Weights of a small GPT-style language model, trained from scratch on English Wikipedia: width 256.
Each number is 500 + 50 x the weight over its row's rms, rounded and kept within 0 to 999. Layers, rows and columns count from 0. Numbers have three digits each. The size before them is the row's rms in percent of the matrix's.

# down: layer 8 MLP down (transposed), 1024x256, rms 0.113, rows 555-581, columns 0-255
# up: layer 8 MLP up, 1024x256, rms 0.116, rows 556-582, columns 0-255
down555 102:483589639506450470506565521505446483475514523488530578585455477525527488478483487570451406409499481558473470609552501537595572579450379516496435494489589573634435497468473519554537505444487562456501481528523564460502479535428484448475436451446496509501508507501490408509595567408570532436447559533522472409528491572453496506511591401493512439549562491563489492460509495546528513475484442522547587440515456511494456508491474517496558454471484513525500508536524429418561521433442478554455462563446590487493570349420409459474497475418452423485417506481577415484455472514520493480474387464493557510349362516531528473503535458498445418459426558584477506502491506451506500475565500490535449471521461499577554481530490509452499438502506567518541450492526562485447464434471509
up556 109:462545511542544647522397501551467447502536541544589603425488505554497455490548506519486461478532510425576430567449542510491456421522458563500555579531421555433533476510506470520514492498484562502476576564452485498555537544525456481483533486528464445490569559476506522530447495483523519579502592517567472537490411434347490439534521507491502450473535372457480415536578578536485485506597511622474403501410401452518493524538494555472451522498424526413417503550419484451508469506437492524573433423494468450550500447543435440442455522540471501566411557539577434489510447555398485507521447527478490540486516525524483457496501482464461499485422500585453476514594452630495484483432538433431538497505546376499518486551534432522469532495472516510408590591487496509579548493554515
down556 111:463513478465527513487526500617555558580490529474500460491480481436536493448473534574506420619504461532494500520560488470495530564454504477503529489477436464516626532430532490440463494603506425527555477515444393481496405476509523526529461465471441510544457544497461450499425441429387484590537468490422530529419561647394528563495522423543486475405527540474527549453571568489623582513483548539505429471485568556580468520510496541459493528480440430524554488450466412528553474499501510475457518455501505523411614449571508533399423607535574577586478441499606462514478558447562408487550469429505485586517532507507538515574490490543491509474487455502485450423558451491557436498457558452545577531619490461457518505595536568465467512499478512527417454536547501472487475552506447
up557 079:495537393574477495519530462500572509494508445528549478494436470450361496595441432538490417557430506514624587559472378552544517526423494414527508546565441486509600432421495479472469538559487510503528563457451551466515446602539460504480521512426474588481523517555430557528541484546477398433553533532489548504453574529452474544423513489434438517454443535542448500539543473474503454552488499498516449434507572458447477489487457488505681517404519533466523453484480493508455560539520448489492414571468568425395563536487404521514482469512506496506494558424455516481567530422492526447426574467488486573558473593603400432508512496457410492466478474397531540484494477450492471537531516527549474543514427588437458438565500539486548506532504570491611477494487528560473426514486504
down557 071:484452471553484542462426432483404530527543389467572502488407459551488532508621453604494609539528485452477589520491492477506526481668502396584574628565499524438496526542483437474494476510508386503513550508505515567535549461548417483470523487418453530488513535487458555456573485549522541506521503486526411521555528435511556547532455462534544449422606443510536453537510520513573468488503474506532509533480476506485531486506572615504546409547481469523457389463437456485479538453554481459571528516416457551481537480546458414515377367427545482508485510441450495440513489478553470523538431534479484637533577437523466459428404459522468446509454521490511403513451485516545511531529397447540464511427515520481502523499599511448432589518506556501518498525444588537498513485502463
up558 103:590411496572464537579456597500428478527455574499472490455530473478510542433566580452455393464481514485362518508516515452488512434559479525641518497529579491498467540473465535544473519476528469497547436427478446573481516505355421519499494479511577508433545509479508538447509432536467531491465462552510484551522587437563583540442436436484395498539480533500453394480565493537470433540535549469447450425510502574524549505402571442535510474558500490572538437385488557470469441443474465575515501484475552505554453544442570499471441528507550526491587457439501561529416391524542512548471515556518372456505530507502528489436531635511518549447495432485440515535575515523616544458440510465541466468491509445395451402510462442527515561552521577415498464496479483482543499538464499
down558 107:508485542416518530507414495492485500487512535535478486510406400487458506555445507594510430557495530576532484358558513582546414492505514517483474501496465569451441458529556471478567483558412553490559591487533490511465510492416437465551513431515491406512466532525470400572634480582380455502481566487549482552550496500640511440474580519582500511554590549495518472467485504496577450540462472471461508451513515575477484404527499448449533500515507539527495507537431448498586512464519503520472464402535409520449599584481586557512462558538563537498498538518492414466605506483477564474524577531510478499522467550535487453534591557476533498516470421509510460475512515432556433549344508413486447511542542519377552545505551516559544497563584558543443505559504550442459458519460409
up559 110:536511470543482468527349531465515582499446476546529542500548482557530422507564578567529537508415573498525488511558510534493510578428496439513485511520513534595546487479471488464423480508448410451461566534497505507409504535475553532527506499545486513498485502377448453446500468508561593451569430479448492444546394550587590454576560448455541565508503577472520420550487510513482588335528501580459490485469481469510510506507486434577512422471456498510501527492467423522516392540461386506534531509533561508406428469554457515533586453410398554482571549436508509531498505487460520489527431528614465535551561555551421477559483504456463646454544459533506522414504523453516494443481525489403551499538449508502528436510445587562472600507468509509468553478383478479560554488551493
down559 099:513536488589506583570579526463476471400510530456506368487375529513510464457487506517586544540558572470512530485514534568558519582402500556557499441461555486470499489524399544431477449475457537505468511514525543491523457457582414594502425423517577530521493482468535517513530576522490518497401431366457461558515453514507488484486474518495462500561547531426486499480435547431423456434487557526539484565488525534497449578516465520488530420481501396464524527465508539457467425460529423434429501568430513419446528509473504453499494428449531376495589514432526520507403445541402536526582456498451429548483477482498501439550522463573469581508392550524595534441553467486555503512514518486423483451538523551489488568446546504423370367443489472460448466589458443509511566475515506
up560 095:569501558438414448557547484529405520510569543561500412590575485470456446494531486454463519517531458602496511446507471531503498401444543547437476432598466541568448460464554422527377506558488578553528507482462450565559518475467487459486556527476499549424487413411471577493474489556586495459499447560531412469449522467562445499477559513568469429469474487617456464479443617526394476467524478560474494430460510498486538502618536465532548453553487471455489457464558506531521533418476568555492540567432487449555510477480512491497524477525457439526448481437589531553595385519482490434440487548528568445463606413498462541501525493521463532565571531389537451533415521420512547515467463432480462609527471543480529566552462507480429397424548530491529537443453489520466524460468560
down560 102:497485414480514501524461502464511598503399461545555594455513486532555510453564491567532504576538531446493527445502533423564417538462522474476541538434484471519445409647491578553502544534483499538521495480492600394455528513456563490563516527554521435486457540530602484428444558501482515442503465476439470517549571524492475532527464480404482456486488460491601527563478379404591520503395478468513461554508434467591414528454483492517430489495487496491525584531507535488468422480590473470428508504495472459488534576492560509447601526481494535527478468548420530453470464420457577580524421383479383464474464592483444533428575396534387516432428524584453470561505446480498472564472467517417488456474513527502440507470476570412485547482468464558484393512516558525519510463557457
up561 108:517460514552411494634501550476526528437479454543483441509398493524571517529505472496512492451579508493552485526575487517502536505491495515537527403423495478583496422421573505457504576510523548573583558522482504575531549476496402470592520473547525569441478573414462409493659440455480467434486508441425517498507514485510436499602559511541484502488496542524493490502497463510417484442442466505374455516413433440486385507520443483540482536526446541516482493637508489548534439538484456492501485456523461433501515454467599486446502499481433466567530422546402460520506438491466585515388476526540501568505460515528481505537525413443438509400508473498504600434507466491558397549550497403534428484516459548572505510508473635474548547481557498487531496465502394441605538520455571
down561 112:475570521496603535432521469453447549454414545490529477540525419438470439480457568542475562516487555442458554500467464565465556503442454579489485486518483510503562434568535438498413471482503507580419489523489545475498530518517563464493483576557473552539504450445444534513482566522525609563429505495532509439455436387473508458576440415512472489507454624500516555493558470502460551480406535482510562526504436524539528547500538546534527500513539530557479504559499572460458395508430477481411492572521420445462637529537495480511508507470479520453503483504455488446599528465478494506429539610513471495543521682571587470516437511563433486388501494505538499522478516498507530524585624557506592538450594533493469587524496648557562601509537442465528486455535459553564443456505562
up562 109:492462527519555472548462558515517582493402458527514532384489568526403510428398523538568488496517514469500479558480530559485506528646528570491453519486559534493481542517370452521497604544545487456540510418552546548537476460570411519488562564483500502482398600430519507589507487491547476490523471492401504488512478519556509419490550432401521498550596371455479534493554486519593521485489495436516383400517525517525534480461491601509405464589464498531543554491443481527496502463497522425497454482545493590492521435451435468512461478502462493495408542477536560525586500461529520472508536517502550514440486377502461490534512555545461540468543528467513497581506406429454408521466480394429442549448487445588481511498634494487448418513459578499540561554521511498474508583418437
down562 106:522567468548483485503576495592570502503460516538446584445479486496474589508469501467501513572488453621484516421462427552442351522433451520471497518492452521548469510445467557488463517480519485542520537399532515480480627587533595484508490440557555383449480464560485460553479574429470444426581474509454475505569417520418526511485445507449521395591531544524443518439522508471545535553575579501473371531452440533550500601468522474518492347474441560518534578511540523564538454502471453503536473431575544547506488527517472515467459513485445482499445433591452535505449527474514529542490480533563454504506511542514568534617574554486617501546552478497541484512425559567510523467442457500590577489464553439518505511499585572483554360434462540493442479537542544546524491446498469
up563 105:515459521509515454608478536497495477501407502449625523488480541507466538486490455494465530514512561475440519496488564518565528411509444494517586496571574480519567478408495494528414469436383429522482463518549550526513421556482538467482435522595567508461543542548563542436467502590553429453455481522453502474477546615507409437519538534447520498471505499530467393467486559458592517537471485488476533572545499459500547619485536606465525477506599524567503514497530460400447536433492610518568512495457573560545594530524489379445503527471472461429381473572434511467538488593566449526551550503564544495504576419632430512501516539498456499537540412380441508517462534531477408548512482433458502478472483446499552535492581563532575474493470434537526500539511533542460543604534512
down563 097:589488464526473518563534508561462447509488514568522420536552520609502521508495451394398407498536566568420363499381465461510419446439456526467437495441423478487528543506465545460588517423483473488484558613474394523542487481548584506603524471566527506549481510476425492487454460512538480438496466506434463478515533507546500488572548471358547578541474590529493513459593431570460508549549502477443533502484544479497464503418554569609463516448521496461479409589544502487476529512410512549465483440488468406535528517508445546396590530470482544422552529483430459456480483527474483527407508494558499463426560554567537453545520452517507470501475472518456369490391493549529501485539598531597495485558420585532522525482447569505521534421530462459539506506476569544525486501488506
up564 105:514510560460548489471510497512490593510476414479488538460560444395513512534516407523575565551509549425503484450495554510462524517600541466535474483486421512503485503505414517576421460469417506520487425467506443646544497455520555470482453545373539475428525510488554444436480567486547502469535464454607487509495430532516511513482525556535480391462573433445530539441460417564464526590531464510483534509422523526538577489457500471446524463430552544493541553456466543501588554506470423498431557457482489466508538498354487523440633570491478561513472542529516545518558507439574516432581490463453492518437506470516444451532519442419386434520479419546514456496427543482532684505467561504474561468495603571531502489453472434503447528481455425425502441477566462448445552530558464
down564 095:467600470494551533537552473450538495552521511468442382494462471459516442626497489478478463501491461475552528536460470449556512574398487442529594483503529539452527570586461448509539497536417497483522541484522447449471508515332508444496586498428508463441478506503539409524461515571530476485608565521458488540498538619464534486575424511448617524523487602537374530456438517522557552434504494478476509461537590511436533418465446513514481526548454479560514504542520551575478519542506560510505477544508519503561460451581517463538426556451464454613480554484493550489552567580518490529451528450524445435515480431529478541566478463546499465519497523438471409440529517566607445543535576459501489515578586539519459471504543491440511455458438360495575612495574592509453574490522572
up565 099:394561468506535489547421479568545601553521532428521537442400486461448531620584584553496487497567449456423533488445548513513565542589503464494468481577504469477544530481477462484448454442525486489573486477519460523447492522430570565462524514475486496487542535464477524445469525449471519498455444494407527442532447424472453482492548483494519509598466441501438535501500543497494497440420562469494587459510527571501635553555512485568506561566490510499409541594499530518482528584547515545482454421439561494407524391446550475440514535554460535437450481589487404643572450494522475467463534511538541481605513424530587531528517403546554517503476548580533538518439464478481522527457546517509491353459423506454362482447481492543488393421453409530501546467544471517511511494442471
down565 104:556447487400388514478482522502455536492443503545424345470479505520467470493618416584471564508469526505487477569395537519488430475468532487476463496450463561533484615449459475505464426437509625467454534504498481537491489477596531453515534417439419554485461399550526562562508476471487529473490568514362491469511497501511508432494518411526518518508473579423406488477509509442508511523453558563484473525428500509448528553618507427475490485387578492472537522565505549488525476451483545526456468538473649538495532568525479480523480480538475533482579566489449464470551630462483529542424538487525528551498357415483489495477542513442450431554593403444430510424526510392502481546476447448493443528548503564409563470533532500528539440451527503479511522503519505462461431571460475
up566 101:589490477432499435491491547465528411543535457430649482578554446392450562454430423506492542410457606444542512513567512558517489618427540406538546590482396458537479463494534406432526526509474530512520481480516492495506445516467623434467453506476464508478420562486496535452519559471562419431559467437550478524523500581578511543491451490459530462431599523478542594499539507536533453487536517516449487444584483551532423570533513489476517460434511478524443563554559483469455498502579471509535452571457552499481493514419512496486608470375509521626501472535495502466521468501454458539459437534466533540562526490545493528505451474511568539543420456515474485604513420507546500473533534503575548518488428536547486533496419529415509415453486510455490505591493507548493344561433561
down566 101:514468487477523506523468447509458613488565446554526345451445478548523432484389464461490485509452488477464457499496544500478491467525561548474527559481573552501484491545535458567460484411573468527382558453528541516505459533549498451446435493421643524472485561499534460444494507474471465505376521532446358476459482461462495465540433509551522521445509562471510401468555456421507448431478516559488507561505507463435580467399543430545553494560583533550451542501515578601425518495546499561469574555503498479499444506599447508480434476585513552539542648438480564546455519493562564505504477534455552476479498476477502501514594462415456487459438496564448525405368548464496526412504514522427475413481561494400563538485454492542448482599531580522510466503462494510463579487529500
up567 111:544506536521492429519456578513438480586516560580419517569489499490462419409525543487457426512516559524496525499522458559484478493496487465519464580689529530442477529543474519512395498474595467435535555444458530453514431518410495488468534568537443567483474515504591495542562513575510481442521469559478457526525575486563547511510518525480508489463454494460631466470513501493448524472496453508558518502493498470490483457430527508490476533517536511550528500533486512453528483459475471558392407461482529445469568499452460592473488509445458484509490469544683498596447484383511424572481477508594525509591560576439446523487423545417632575479480552467467511439497542430595525397466475571526467538516536528397398502554475417511499458436528500563492544428639554459497507480520482
down567 107:500561333500533526604476506497453490485572475432385497425453535550465404456502450449418482596565474420412583553493396480578454532445409549456556493486565525482514609464524470541497489562527430548598521489578499526435487548485394445536565535492467500455565373468613527443441443520513601516467421474460508478512528520541460412564490426466541477509473525493531535546491577536496466533579530463522440454516512502469577566478491548476551481512458447463435514539504419532497481516501535587474516453509531473488530522514547430502497558541512501546592536537481498358516512518476537516490522605498505425516544588525489568566505404412454463490462476455485486518457546512477464520546537523477385505394515478506527550431523495542499513468613545478537460461472434536522440484473410
up568 091:536529496477523587529498385413627418489515518464505453498431435550472471565446522488556487486516522511599416499458427534504575575478515530527561533486523567494458456494516567592477638467483447559431445416450521598451583522486540482510471473527542569548497548482519660570432552489533545516518468521491491477447514456513477484443501495412554506485383512414593527529472483483511547455473455486554523468536524541492560452447561452513502517557463519498508484535490475490499527502442453502529484466466549485460491471545455482453493491363598417498496576573535446515449412402421437544507495504442491493460523572585509699498459498468516485463516481518462507514446465571464580429499494447452493637533502413406434578518501516520528507561481516545513474536446572540517585502470443
down568 098:519509485556471452484439511589427538534536443570483613523513518541492508537452448447437500432498521473541575563527565544493480457436563505530450597521389461536436496592434444424526457518480458461511589556530453504459557557461473536456530519520402492427544522491528424555522475421604507519493439487593486476581455501507467581496478443554570397494479478496515540529418576472504552596484479460422470518463553552419408498538416473449555428412570473455427608409514550486488474417437464495475493442482436548568513536519598515478502483539540552505605515403576571525491437568535446478474472412576511459565520418418459430472551478555507421503498487564496527443438556456555571480487484584463417516472539536507581471496480484466516480531464487485539505481529441402547448496559520
up569 094:456500388520513483523547564525507556448419506515429432479494487424403565529456488462540494588633432553520468517527507431459605503476424452585379556459452585519509599544514495464471515493502540553501464535497518463483529550484465620539488512503484468504492571561485528510483575535538476533488479542511444556633572486616497488554563504464485488451383466545429522445443552454519515550446573511498483420463518436460452547485455491471533551522545434583572522553462581543484505544458530587600458428495496536474575500480542441439425598443528484486478478504572480472540431550511535489498399483473486547449449352468402434509508507512473452608586414485401480550532571496568447501498582552481451522486539496534420460537524433552523515543463451482496458485471441484533508516530468
down569 097:541530459545500485458431480491424502555502542474501475518424511514560480529466511563450559452466443461477617478432460490601465511504446557470575571523505540572504414471460478469535435517528478564513431517514488474454481497489580469472548456517637465505477419447477515481497487489495549489517466446525494386397383495488531606413514490544511483541490543525558404547471475567585469506490376514448508483467527522519603472569533505471466448513571520490529434527522493389532564447515497423490506498515512479518432585540480503602603463566551596519430513550505480539405620473455473470473548484473463435525508601555511514459582456453506546368464516614557597524419440457473574509489510485451560478519425522453470532467448509562477568520542460404537593456602515534492573462532490
up570 097:563521485657426537502444498583554535397601509479544588513494427518392529412563484544502472505578567496452348494425522539475450564467444514485586551491525499495506521482494522507543635511492406490573478437547543529551537438561482538535488494524551504510563469407566479586536443464502554558554481501535494452551461550464443473403482588535451480459517432447412571455565433531470497563476497474569493519472548480461540558557562521519547490432479478563469517490506584542526446557563492485554450490456424504505461506412539475424547434442451511543477563470507588438557418513477443505474491565561518553547519538508533554473574473478598567475456414620452498408503546485534507496446460472540438452545457479480495443491596484526530446509594543540527485557521570496509448473551548
down570 103:487603532557482494562576485546563513521511585527525578482536648489574492590500455515559435427406440499554507539521569487575519558484527563524493536486552493466530492473498543507541421487576451507473619494561462423380514585474442495521558462509492474504500443502487409466472493391544450504507503484466540559585564519411535519594548441581512518403532449489514563538459554434436477499508455489491424495493513443469510463473549484434525516524440571444486510514492393481535509367510523466485582478481496481469572436578377486459555508483488549548477409470547542503396545486567513561427385443395522550511518437521452548557507581486442431511518480454519471496493482470518515519519502459548551461450572545413551556467455481469430447524463532453418567536538519459400481457567563
up571 099:579515509472597532500571478492430479472498526528562509438499450511442433462568466537560537510563481553543526373498481506347368512582460456569466474430510469441581571429465535512434527507452574507464477510538575585527530559459541493528517558506446477500394582495556532551447463455418482480531465424494469513532455526477508468573431576531445440493513479406424439577516524515488547470519461566526460460467421559518550553556491569495458542527543474439492409489512533557488488457531388630551498513497573609509452523550536436574448422495443526439541430513520535516419502481471517543493503522504480469519527484602534503525509482569457470493515504483551511483588442606548493510495389512489428501471562478539553540481487546466417505420486589589555568501513405464474513399480590
down571 100:480454529477427501457476553589534545599437614503565522469443545465501569551439469452489425499472448460571482507475429413420524494484503536521577527603529460469554480545613560591475473513452547474515562569486499414494471518456452626489531507508546545543519498482549490419532595513447493572557468554434466481480495452542509573435565448505465652485478521450494546497430422495492438547571537466559590552462505580516461500545503563580502449459469537511527495631483507482468410495571436481490468440441482500517530522412495480548425508500474405517488450509443464466489505465539514530471432521477559424556555501523461463582562463492455495471471592476470533460521439395567443601460629393514575594482478435567478484493564523535523576488451499569487515434468508549503523477518562
up572 106:502458469514553473523557543377459384490504498452480518448474519502445484457497503533566451650426515540393440492499559480481506530550468471549582527457503452497498543527437531512410524536490458488527448529506416575457612476553451565470537465548503510465541517472540499532531517548441533535506481543465547610473614439557454512460473499524431587517591503532461555434478439470505514459538413483562511547511489391489496491438535449605502509484480583500525463404490485449442469542510444473518505502526497502522417495617395546502470505480436502542486521486545520619569444517484462509445447532407428554450524511606571539469415522601511460457489448546516527431507580502522541558545573518515380478468510552457428414499514453454486552584595491503421437433475545500391433417454502
down572 104:461488429482418461432472522551626438441513485483508533476471461534368587560484563481469414493550449588405449432556461540506489383451405512519544475520472439507439571498447517527544525553515491501570491510512608519472593502412468569552437537458490495485512590526336571535447446515371420554594543519437506575616496497468535414537496524579445522455475408456491519386431522468512502504468577455527581519407484436533445488596440501462514488459518429488478491479478485443504498565468506500475487544523424477480534558511477491431449506493535498549488481518547510500478485462413491499559546402509348458571505528502561491503464447569421561474473559506560465504528514580510500507487499513464426506474522494414491485502456444556516555519507572576519477518448465509555482450565477
up573 090:563434468554472399505533464494544533483451552447427465466505502449425571471481542580504628437511581499522501503517449486427518436512457483434566452494517475502429577450523484470452524466485461450501496558494479483529502456535487601491480585534444563442483570553462434518521435516527486530515551565486502494520562489448459533462507533523520583560488546535492588529492554517364605503512466437534474544464441545392595493464448609405489493418477521444500559503528495404468467511475460577424530532547499530582518497436586411550527643531444506528513535474452541503570551513550562445576585492504452531465473445462521502564471499525594480449532448448562544427525532518563536485547471520553513595501524587417576601553503421494422389457551506494447596488509471516574487438560438
down573 093:455588507495455492684509571472543489525574451511495477507500386464492451585589540417568590590503417545488495496555517522528591459509488491413511448503452557510566504473422478500545581543483472497443537461549532480497502435499450486325457464535500448504423466542524564478487561486503532529447540430535550523522444466550537552494436521425493476509464452459504470559550455490495459466501478491423504467540555554592441443455552490607603531612536443446527546458507489482517509565560586449606520463513465586532512571608540533443479503463474513453443495540419443478455528591451434455468554512417445523511521452449523536451493508508530497519477539540516525566471596473452419480553489588556486532483535427479433502517438506543548455346509520438452489461540555509517442504447546
up574 081:550521502471522476525459510519477395479609521606439461432502468522520469463500508427644467553431502542542527461651430462588487452606536465557479555536577554584489431548484468489512504433499506485412464532487512598546479566498555630473541434515498457481518540514408434578479486494517513429569426520395446480532500556553366579474483435496451465492546504545569513569512518586407514507480499503462492467468490520596531460460500480503577494593520458481472492507499465398448588505431532542589542471540461525495461538545450518456526568601547566520544542597498547426536516425517533433526480490500468480485528528502470500495520479512466472574489518496502479486455491525550530437487540496510534498587547488524467451494505534550566562516286536518611473477443483506500468543470435
down574 084:480459575465433551494465570525455522480490459409566569529505557536627554521498522510426440440475520447443505562482569495453560519387512496473432499628503547428536562526480415532475524427453481509578425528511526512415591489553469487587415503404558562442477541432503489414542504467485486497465458486420516489392491481538457509512545491542553552485485427492527537500446547465483485488562469452631492507524506456545514498536479487526477504442392522532487367559401500525483591533457510455492460531413499537518542529491529556585506488482452407549497555483487547480534533591472430439439430526513500471499461499554548562590538471472526466467471409427552473497446572477428436574416421494521473469441564472417431600541540483529489550540543523474412521477600441407528511506551576
up575 106:432445523645516535459465508425450509514514424481497431521451474551536517408517481597523577526545503509413470490444522476573512483498520474423463450531398543528493442512544451411564443483461456445504459540489535466488502619522404494436525504503469578457515455485476517532474482490594525465342558451575562526494406513568488551336525534540450503517540452416560622476489527450485522486436452496523533464553468449499492528474403449494541620423530562505385494548520514495471509562523572615517516455493482538508523472573549487520488473480515593447457507499460532481510495539423623525532521563469500507480470584511508554433443436541444575474463546508532604428507498470482528463581497526496482541497479569518493472477590473523433520542530595508428531528538517376518573544546456
down575 098:557564521444399482483540556504479409535413487456470428547479525465471462417514494480540529522484432492586483512503455418443482420530500490402491463451415542442485497531500362503559509567366526512553416514458473516531522420458521536467494516450493502550551532557510448525447650483520500511596542434642530523520554554461396410491514458455542476360453475553453513569510334538460515444564413430523419520495521539541515510543425527504494575540486483434480555509477434413489487547499497442559475483553554460590470416463517516566499545520516466445500495497531522441511404547584500502453492500478443487384457541558523521399559490488483592548465503468564530499505469528524497452516465392456520546522496478467540511542516433585512537470498505514519468501441559414442466452535479
up576 121:505425509498514525506410473489516419511454594529442509504517462518527564491490610437403430465518574472570477541503508484444474538572488540508411590426574523535555554524494494519448509546483526536406472501533577560545545485463526491432550485438434584512499470430429505547413476551577517447484459486483544465448509466501442496516523560470608492509448492571437506553625602563447546506486516495495517469482567539478494543546479421513551540552489495466495461525420544490485374534426435618489494447542519473504490576406515453545525485471401496519470577498478515504426499462551521433521496424542595396486507581586551568542431410521445553490554585497580494473470511513470500533440464499561527494509575437388483485531439600512536458483419592553522476493483483617446523444442601
down576 131:440491541540471513490448514491469485483456530458487466472539422480514579515497585512561516501511506418587499579478623459442485601511454504468460477457471448448575525472537554505464479520325456497512556509471528506507494466429555489431469504435476543548503468502499491480364542537538487571458508462431518551555532518550445384570430494443546477438494467570470534466587501499561592545513549433525431512481418528506533563567489484495532423539474476468475489629407416416559507549496402498545612461434436525546440560527512534592480496453364532505402591535496580468503458549567520527472486394539493434546476519569497440516443446527417432557524564492564397544507440471598423492486444511446526440511541513406488476478433484499578479525447475514489468512519513475440523468514530
up577 105:436473504457478566478474523520423428567501485555553463476602463576478593481497515541486355471533460567537612492474558565531440535459495481506490463494546447355519550515494511412570523524450516537497471474498477439515439472571457511456483506501476558573511500464504483495448517429548540482558466561502431560556509550438481589412527452484600437469557487423488469548496486490486501400500535424518569503467626480508537534481509511538493515458395476502600539511491474480458488566508463559486573502525597502569494491418492586618446594385477501510493478452524507394581422444494474543529435503442523562530492500457457451634470483516492379518527569492515542433511416499552542497477474503444459531434555419411617494517471491511544571433567559477523467511516425512429490469550541
down577 114:557546544600558505468554610481553401616485401470415504462553586514462533501577564560513468468489520553617541536502611436479539459506524498591480551498522425507494544521471464430542503480501486443463478419490465473416457535490550526491453505484484582523490535503490476519559432529490521608388483490411528472465493444484392450452449528514526610479455561536555511541525494473481448583529500431579484468586466476473448493528493497482374528434379439569479481555546571504485496492491452468555428445508543535428605493581436568457510460475468502519404478554555502441455486509520455567453482536470526510525456559544426431482551462466518470560560536439435437462577424530462456544481481411429505547605455441509564556534496450506462551435572502446493533452559437539504491509501575
up578 106:521461549561473498391474514462480501553570416539406503529524534399509458538454588479446543480539512537525549550442493471456452514588498449548491457545468495466507429527475596467500527448498538442345426429494449518440481496491569500439575531530473523507551480453575496462490520439454379484501559463512534495562531493501471447560490484468541471541502589550544581565428428525503503493518568464404489452455480499619565551492560454610541525603534452555415440532553551567508496545472545513400490477510593519394551509507473402526499502474549508523508518541555430544463486473515551564600498466503526476533511556529420566406461533453537511497505532444443558484428432407449582514505434491518488481393393477486454501381589445574494533553495507426512532526463410572457488502521465
down578 122:530523562461472475526443440511445584548547397580488543474464433495491448538509533510511554479486516419492460395568453518462467566433465472449459512414422523517509539474484401519501481473490473429567507539490491529419402581561483557556509507477463451502497437460513480498514485468474481476466513519493473536541502419444588526620466448528501355473497488559527556528487495544459481583454426439478453389419587409596443549564413527512471519599460467549460639486463461533492473528400523492440545488447573525431556615477476515517607491571594474553455459463535487553605432508538494505540518460482556556497474514490449439473506429462505468447450492539459551504493433519528419554481476532477582466445533555413480459456459459477569517520451496449485492596554585433508521486565387
up579 106:475465461433530448561425429478559502535404499538508477421522498518455495487462462591521421552528486488522565568583599475452470608482467460585402551543479487499585587559463654498464526538442536562423464416541552439510464545471598542547464450586565575506494451492541464489509477604464499508549524447576520504463543476548507424389524477495517499497483459482502496514549515448457464490478524452536549447429372559481531471529557450557586476564429543501531452500476505423518447485520481426489653461508455568483612497493447551489463489521510571561444520521516532456479459475499502527463475497460439428470504524530449573554534492543409413477486542420426464464513514552488511476505496472479456589480492534438466562430583635445479530463438473489411582492600492480430498502471526
down579 109:459427459456522530494494446515513451480509490545550525471492486476443535480500442488504490510564558570523467393502466414482501543407487428554526480573566470506475563521548501495484483476445518488650549521632493475516557538405489548537529541492563506504510536532521537450521535546494443552455571436445415542547472470566514422495622542511466536319490452511520429457371520554572577446494451527443511412560397486525537530492445418513406508533413458483557529564466471567559426423598532483502536462473610464477454505510567461506530536484511565454568568455516512431358436481531569409500498558523499528469507512519487438494481536429424590509523481498493452446501509523512421487429554478494624482499425454481417505440474526489584531494433501527543491434558513466523494500428540
up580 096:490509498439504481568508507487499516627602430470535547597490412592427453482546529548491493565525527499489444502496499582616453511493511472462391430537528453486473502459525470520450467449495518483519490539542538463498490522405518509555537413607470520509559531455491521475435548494541412482477619460495494424563490545588470517543572481405457376545615445496477442424473576527532470495477446487576485526418474469433504442571539419430464490414446495605481480471527559545530568525539445474473493513474559552499550403397539427528524419499543510514554488516423556556494486540593376422484524513499456511491456484470524536578513476471473500442457403460469418549548533564587519579390484556524478508463537602548522489506584539436483478439539468515476512491521429511470458530409480
down580 102:494504569515516508445587599563544418516531412424471541485589450484560535495509577513507495495542515616445504575485452418578523475460464538566599433509480518504474514551510451470522514609634481590564497472478438511548548568396512425563563459482448475504557431494574502539476461415479559606515476552438475576481616510546465504486446608466473622543516537529451565463509460518486516478506525515581481482564486467505426500448457522426402479578466524534473553481527432516492527427469503521478472461504419473518585524535513563441510550597516552478507452450468517531418515549418465447507531507517518525479530462439562573473503534499481563524401466494461537520488518642491466557502515492482444492466520471654498587476446519489520418490500560511433492389591524495460520465438458
up581 105:587385468498444499465497543514464537487436492576553437610566561486490538412618441565388570505509531455477424530449533447554458574480447527482647485490476520485480515520455476454499562586453501579416576498476395555498494468417576500461640522429536503523482534560451492478531434494503558568479461541518539474515444486606489517532490500492570433532430532507494553462420437532409460493448470538503504526552524493443385393460446478489439523503558477575512539572511555527531577443549506470527477512542487510464470572534506490475537471462550456483495452513531527377510494540498471550505526506456591375472524554617439540415564476515564500407430515417528458474504567466465568469476467501470514493426552506458503416414485497578472431525586523497443535478515529503462505527546536
down581 098:522509524450515471500546465542538545496476530527457529426456501556364465572441397549578428594425562563467498576557540572539582551479441435473468559434422520453450520567555533473507459415511564540565524518498569527503496499543559474443530443558526492501411484456470492537491495478517419526456511400480502463385430473495543491616579432478458494579478462456471548573447461461533488456513466490519518419479486461589410525548476525579614494506584556421525492545510519484402501479344599488521502452635558468454424525492550532436504533459496476529410541517473495570562551441506504465571470605472531534505491472526447489524518472557496364540487452480477546444520559538537448564369449541525455462510528520481463525479476519481556438528531528549531449551521442525468494562527495
up582 106:485579531488533500513460516491526478535615523541502504597527449516547523483473530580502509420482435541529501478575503583542492432578494475501479502468473396573570455504548508662501510558482504540470471480492478601443502566461572588535475492570537492508431526438571550414491523502564582407469493550411497486455540438536509484586498558445499537492546470457535483408448451487526619513467518470468469326451526532518538474507538443555579455620517524430557468489407467461455422464537469540470490492506509566444562497583494547451405512467597469446465512473522512489447540498405460454505485654432484488408519546518447574396495442530573476483496561459535472514563489493541453469421506588437457464519501478512517546501473612457610449501473554476491511513535487562543462532524479